From a checkpoint of a small transformer trained on Wikipedia: no biases in attention or MLP.
Each number is 128 + 24 x the weight over its row's rms, rounded and kept within 0 to 255. Layers, rows and columns count from 0. Numbers have three digits each. The size before them is the row's rms in percent of the matrix's.

# up: layer 5 MLP up, 1792x448, rms 0.112, rows 146-164, columns 336-447
# down: layer 5 MLP down (transposed), 1792x448, rms 0.102, rows 146-164, columns 336-447
# gate: layer 5 MLP gate, 1792x448, rms 0.109, rows 147-164, columns 336-447
up146 103:130156130134146131122079110187126128124123152101110147124111115113122110144147103120097112144136144098123149120152123153097129084145108104146156167121097154117165107134125118081173144149139104142143138105090127123114094158165113141108130118087148131120151147134119120106166114123131082127137143147136117175142155122052124136159109126133
down146 103:121127133178152100125133136147104110145143094163176112107123074150133117136180138120113130130164134120123101125119142097128102159116173145101073144152106119084122131094126149128132085129114166118111099121107165105142166108065114107134135137167150137128088152121153099154119137101105133112123143135170150116122150141121149153141175132071
gate147 099:136124101101127129137121131155114118131109121164123137098097159138150127116097140091123121162107134112144118144148083132095156122140163130108154119151164111140143172157114127097116088143104099161121142114124137114084125074128119110098138120113134125154107159116131147132083119111119159070103135155138129136078117110139131134088160169142
up147 103:146099104153125102153099131138114141103113101146133149103127130098100132131125126113133099162149139085128169106118124130097101122108107097132137153112138131133119137135105136122098125108086112193130141140121045132083161140128144149121099113154116155114100135163158165145108109131142123092157078104128125117132150151074147131118129161134
down147 099:124140151150122117132139128123150092091178102137180116146121132115178073114147164133102123097150128129106108125116129152159144167142119162145094104091129167158126101136147143139176141163156102142137099103156150145120130131125105108125118131087139116149122130163119091150159089121109099125118117183136116127142081120141143143153172075125
gate148 097:153132139142095141180109147081165172125132121160083132117116138127110190116138101101103167134099170132067123139125104092138165126097128151107134125156146118117108134125161104141054152150125145166139136139143077132141152136148094126146115133125131138117086158153155109118105137088102166099087145123111169102110114121116136151108134106123
up148 095:154116127140109157114087116099108128108155118130093132153130152099103127087100106153118120164131119123108154126148084105150143105110109168138110119158140155116163144140123138135140142154167140153105131134136140114086110114139087124097110129128126111129093142158165127116152115124078142094140146149135090123132097119151108109112122155142
down148 098:095140107150111149130159165157120101113079172101155140101152120169119121119150108120094185149135112099101087160109158127125086133117098111137179124120118107128109135133132085161108105085157108079099137133113093114147162144133145124139110126138151130141150079075137144123146154141144116168103113087153123150113134110120113121157131110101
gate149 098:140134143104127144141154131149118111064074104106133146084128123105120111126135090091127115178129148104136151133113161161147125114162134155139129125107115145121095141099102124133173147101157119080142156132193040084076151118104121162141094157143129095128103144210097123074118156118109142127108097116100128112132119120143134100130127137140
up149 101:123109150136127122119117126112134133135200177099101113127117136137124131139140160151088147104128115116141078154141110106116105109103143129151133102167134135150134115162149137084099156158110112147104143125077189177165132114159122089121157131073140126142123091071153105170139134100128140084161158117150154155083132131135099164143129089150
down149 104:095118151085129157120103117145115133113143132087109136123122087188140126113161127132125134139103110154102172112109128173114162133094126109114144118126112156088122133094094142138176109133125136114129117134145083086073129131166072151173119158133136098135083119174056156105146147165158168147102104171099137117155145113123149105156092116140
gate150 099:170141150082131157127146150142102135159083109126162128130138136146097158096119154136126146124093143122114133105118146110150100129077171136127106129139131115135116142136190054105153164174080154098145137168084162131146108125105125155121127127160133117129088136156165132127147128128140123148118102111084161124130150085111120105130161134148
up150 097:139077088131162135172151117127166113112134117158136112117137138133099145151154136164127159162146164128149117150130090158135139162160147132090173146109145083138140193117125144101146114148115169118153148137118128163122134103099102124156106094104073115093137144148120151120134134101105115087106104113150133156088164131111102112155127116120
down150 097:132146174145141153065124114139144138142094155119127130105125105134129132131117094110128106104132131096082136111120113117162150099120119122161133096115145165157141082128151128131168150141158111116122144147138121113158114116158111103141142114156155127147158114127192111122149111109149140184134098132121145152143116129127097137109067159110
gate151 103:082125122109083090148158118122144158133160114137127139144146169131109050088134141178167134127148132138103126133152115110105114129110142131086099085121134127147168070152151113144102175108129141144117131110095127113122139081119100171152144081137165137170105148064128145144152120109132101133107084137118133118095147116153123133147180124123
up151 098:126130085099135120131131135114120152130131144129131174107137151151127120154145173127104127174132089114156089120106107115158168108133100116193145181127119134116150141130169130104082119151136171135106153068131099164130141140107129160093120099131120147126115105165203125108087103134111112111154133136134128148120129159140129128133182105160
down151 103:172165128150130130114168133148115137109127091084136123135125130137149132107124152120126102120084159114115105162127146132066109150131115108113101074146169097123104120116118132159136117093122118106100127179163130106135133118153096115135105117151104128123141128109091156125095144157113091122118143165144151091120142119113126111171149154135
gate152 102:133119181141138128127135087116104084129155121139135151123129106162120132119114139160157133131109113125125126129100117192182167098155115133202135147122155120119143089135063118126137113137127107148151144119127131102136109093166165147179111127186111175138129172153144110127094118160186151132111132110144179092172131125124124072157116129144
up152 095:129137150142111130102160117127129123129144168135114171133147073131152156176150133132110162108117114131097132096102134140126120127152108120177135150116111128147149118090092134154147095140110114127179139100142163131134150122185188139107095141164107149141132118121137108122108085145152123133176138084126137097139137129125118113107131152130
down152 101:162139101115130140131110156163154116093164098085109093087152183147109134107109140105111141142139169162172124097143138133087130123143142141096159143148129117110146141176137117078095157117118106151109119135116099108141135107132121192151138158132154159123092164113089141155136157127144090091096125181173147152140133131137118121125169122129
gate153 098:155125123148157145131137116064174111147083119131123117141111148124094141129109148131145116118153124182112105174147138153137117108158168168128112118101133124119132104126146149113158068146125125112192092154167126177109128106143088133155184117118138141129128118104158161106144180116151109105171097106153132133117118093141148155178141105101
up153 101:148155134119113112170127138178134121134139150133162136130131134140092064132108160137162137160114100074149127109117099141146143132147103130134178085154135124118116117138132143131136162118176218122132160135128110123113140124121118112127076141179109117112163143132098123167123117126155104105117107094135087149153133129139103123169125148097
down153 102:139147084135169160123116113119089164151155107135150169153096133139129113121148133154174154129111140088113152122125181130105133143116121133089116126115134139138115111154109139137147146132110120109084104118145108136153112132163148098134106139146163106107112135152114093082139112131125128162105144149130128131096083116116162153086120140148
gate154 101:102125117079110067123184110144113157164131129150138129153091142129117110123115130154138107104135097122124129112150180107115157102113119136128168111146159171156131142118053070125157131135132127139153104115136146157121132141133128171136092124170106128108147161163140180139123130135117115115154109119145104158075115145170139123148093158120
up154 100:141120121101130107163113120125154119167137108113113125084138144134140136149098107121118156076079116170136147117164113174089158084139118130138085142116157180143085098100122125121132131122143140123140134142077122124118163109112149139083113171145106122160087121136141169104125119072165101137087143114166128111080176084106102152067111133165
down154 099:113138125110117108114123098135114115116115109090149149155114124098092100145169131154125124107107135102130136112106127122126138114121101176122124120156169136144148141126120062130168092133145147106097109129119177148136139161164118151125127116136135127119100130135120132130125139146103110133107124101158122158154121153152131102147117122153
gate155 092:152133129134084173143095115131111127139140077139141146110118137124150138139128150105108132099139157083056097131134120136096073121133106122131144147110112111129137126108110112141094115148139152137118141181129104145119138109123100124125128129112154125146151103107091099137107135124099129129126101100104134098129102122144120094084148111082
up155 090:128109142106157115126161094137101096120167135138117122183167098159131113099136127117165155171169134132144139145107134125114102099115169125143109126153143141166121171125134135070088110148119149126148131184116133125117139142166157145131102141127112110156081119109144162123122123115107147105148144158149098136124149149140159102159107133128
down155 090:134159085122127117113116149124096169140154101099121152119107157086081121109144152111087149130131081139116103124129120126128123118160114116150151182082127125091139109141085138170141131122096134141147142086132158111137119111092127109136153140120141112112162098110104104148163147116145095129101084149109184125143109126154132141101133114099
gate156 102:165148158156130152105141111104121141099145137154102119153117124134088135096103117138120108130116092171111160157125193163093142099113128132159134149110177138120164112114195136093114149139140126110158115114156132128146140119090131123125149120115141132123167110150154130127123144143132103161096126170160109160104080098122154097099122097125
up156 102:119134119127086145184124150144099136142124150156125111103125126137106133122131131107123092083127154106128168165116194117144117153142054134112131137098181119097163123157131131124091128078152124120126108136112115125106166121129116127113128131157135144168146096129110156089099136161108159131112153144156123088156169114106156121151130117093
down156 101:145087124141125194154109135109150143122144109123156146130117174131125115096144141157129164139118103140127100124130139121134142127157170127106149153146142151132147114127166162134170120140157120103126148123133146131150080210113105157105150110095108105075118197125136126135119148094134104142159117115104129120111111119117148126115144116107
gate157 099:098116159129142155125132089130140177134126142104122110138133149106152155121144149148138102106138142144134136109080147134142116112184145136135126134132085107095101108134132155183125152159135136118096118089094067159118162135115084141155138115138134118180139142111141155131180165133122157134117143117082136111079128167128099133140151171137
up157 101:159130141099125114138117149143109150119143151124116157130164182133094074136152123125162183127088151131129102152121148141132144127102119096134111110135125121098110139098132102128145089113128143138130111136145161063148113127168150121137092112151139143123090121157132109170128160130164107134136153148148132133125148126097156135126170114115
down157 098:124132091126119164121145088082152062120165115104163095140119101166167140098120147104134066133147124086099162140087110126136154182136092145106178130099124110119165105114136146120131122137107129099141101107144122127136125174124123125136122134095104107173118096128139144161108141131114172135127147131118126129118112116136090103101121116150
gate158 102:132132132104120161172155120104125082145131092128140151150099125130129172086156101119131141134138113121119122157110080182079083164148135083137132129139096114115120102102117119138133161096152110085124139157115113100120105158129117133137113103138134145143140167140120124106131128114189112151121136125125147132141101141123147128143133121142
up158 103:114127111085140091136135141142101170092134131128102132103097148155157145101156126162109145135131148118096147106124091152134108092087138091135159120117164107124115077079077138131158123152144163113128121120140101113118129123121117123109095142151114139144107133173119146114091144140147103105119142100089133142098125147173160082122119165128
down158 096:130130134120098149108124130107144153153127163135176151116118142111118085172136152086150141099154134160146126126176128096129127153177135144122070141147160143136123162138127148127124113117126151157143113096117122119124109141121135154146080106164123099101096142097132111134153083096116134156139098184104115118129098131148160150089087143114
gate159 103:158124154130157110196159120109157162110171144083151122126136129124119121140108089133143107166120143159193121121114109085152163134176146158116126080091101115127099102138143110158130182156197188137159163123128138073117144100122122094128146123131168147140110090125097173159125090127137170098173156130090112145145116129125163111133122154108
up159 108:125110176150149155125135108125118119150113149101102139120098110144170105114105187108151149122127182155152150114087139104120131121117121133137135091136165142169113099095186153113176145126155141178146137114138115148132147144117146089163118112148152137130141135161158134123156120113189145119114147094150120159125104100090163127125113150134
down159 112:136114088129156147122123144103194127111164130174112166156129113144106153155153144136140118133134136099111089177164110137170142154130100137107105152106126178090148113116135128149134108108101121083119088115137145110153137128111121134119166183108154085113186131112092084164135184135094102147162162139090127157093107135136123134144124153136
gate160 098:116146104120134095123120126117150143091125162106152124140130116112128169125127130151137124091118112140129123119114156077097121150112126085097139118157106122130122106148122082118111126136117150123140082157135106116128120166144124119157119097122133087139128129122117099146148151132168168148128115140132122115126125143107154121144147130125
up160 092:115123049129099115106133122120121078120143110103174115141127117152129136093138135129143101126109142127093178127161109144129111160167115164111139138109147135085115111153179112147089125134124120098154117083142098153119151126144126121121215098080159126143090121122135142114172145108101165126114127153142110096121093147135117096159085162102
down160 097:155139116145181116141106169148147151140102118134086117166156120101065144151133125146141192124109114136142098119115098095128153139116151132131126099201150123158119107123079153136162121124161125128110119154133125115127139140112122112148160141142101152136131126123109117099089142191152115159125128171158135084128130124146140120144171100144
gate161 108:159098092118129167148137115103126122085136105131138142194087147137096138136107133134079136139138166123138119114135156110128105129160142125107147087111090128151170135158117105140137096109120160136101131134118118073132147144140109126150134144114155169107140135112088062144133095112155143151140080113101172130150131143101104091119124105133
up161 115:148142119133147135189213139168121124122106143139135105149084139081125122130150124132113099113150162146140103114120153156122156146117138189074116116109057100137163112127131130125127096105144196176105129136129137158145122141180121105141142139124153133114129139118050105183141156092157143138135091104112127163139138148121144135113126141151
down161 111:135089137133088124135071125096160097135203137092155129128126145127154089110059106162152145116147148099177102120170145142168145151150144108130123136135148112133132135113152153131120139148140078104117082151142107120158161123127101131138089154106134108126120126133091131116128147146136167074084166121111130097144117137142127126129144152093
gate162 099:117148146170087137141148134123118125138074156120109129113120131070156086131134113141090165152124126163118178128126172096121131158145130117130099130116113081116113115120123106112151087090125134130097135143149146173117168094145182131184086111171129122084136149140129156111111115139115113148106175119132131125153145130143127140100103115112
up162 099:148113081151106144123163086087166116140136163130159152148092118127103159084130122105186161186124162104129128156110143067173100146105086108165146134128144150151140146172166135132136122135098129081130107100159140099154151122182121165105127116119159108134165137119137104156109139136125089126125150139145148133137125156153120156162132125142
down162 098:108090163132118142149084167166091152160149074144099145146108091131145109166135127144075134104118119149141107097118099151130144153189179137098136089102133132117128104115112148106146125062163123139148139150092131153082124105101159141137140122142131112104092115133122121121135116105146166121105109090107134124114106104092139091099095175122
gate163 102:134120162111140169147138114123110150097092131112119152129122152135142113141146107110100127117139111147097063138166095142102165104197156116135114150127127130111159138117101088108095123086098134126122138100167112094153155074144113128114126098167174112141158099112132135148130117116120080115076130143132109145149102140148133140121169139152
up163 103:154126154148108168160110183136102147119099121100102148132092133149109145166157132117098129092133168135157128109095134103070102114147142141140163073133178138141121093117126124113145144120106188114104123080120163170132155144126107144114108156132102128139157095126139125127166175131094128149125115141147089144152118111143130171114134083134
down163 104:114089125138098136104163145148125128162149136119150096122117153129119108106112122139113151139109141141124102120127162154124164103101106143108152127137161114135115157107176124128152116147113110116156161144116123098121105133151101167106177136170132124160143114153132131119119094123105130133154120128129198179155127130125142137163093118113
gate164 094:126144120109145163137141110097134064107151117180189165142154124140124128117099133123139120126136102109150133094189099137155125133141114137115150165126111150141095138125131129100096147129118112104115098117178091160132174110122065114118117129101129117141063133153152077117089149128093113120132136111104106138134141128118138127138109154097
up164 091:102141122138128144119161124162123107144162162190158103103121114142138161142095117153130145105113108123153148132143146122147102100129117129124118127100122109119126104159127118097139105087141118123106102121129137144133120126131136172173087157164105104139090114118160111156090103117108093158102156126132117118102119140104159143110112120146
down164 096:140134096093121106136097175127116135096164102119132142101155127095192103165157108112121134192129160151130130111129116118117141156132115105129135132175132130173173104102078122124128108139112142158111168143156127087138156124112119108114113102111168179104124119124096135122152112133149144159141110141152131111131157083146155121165189131119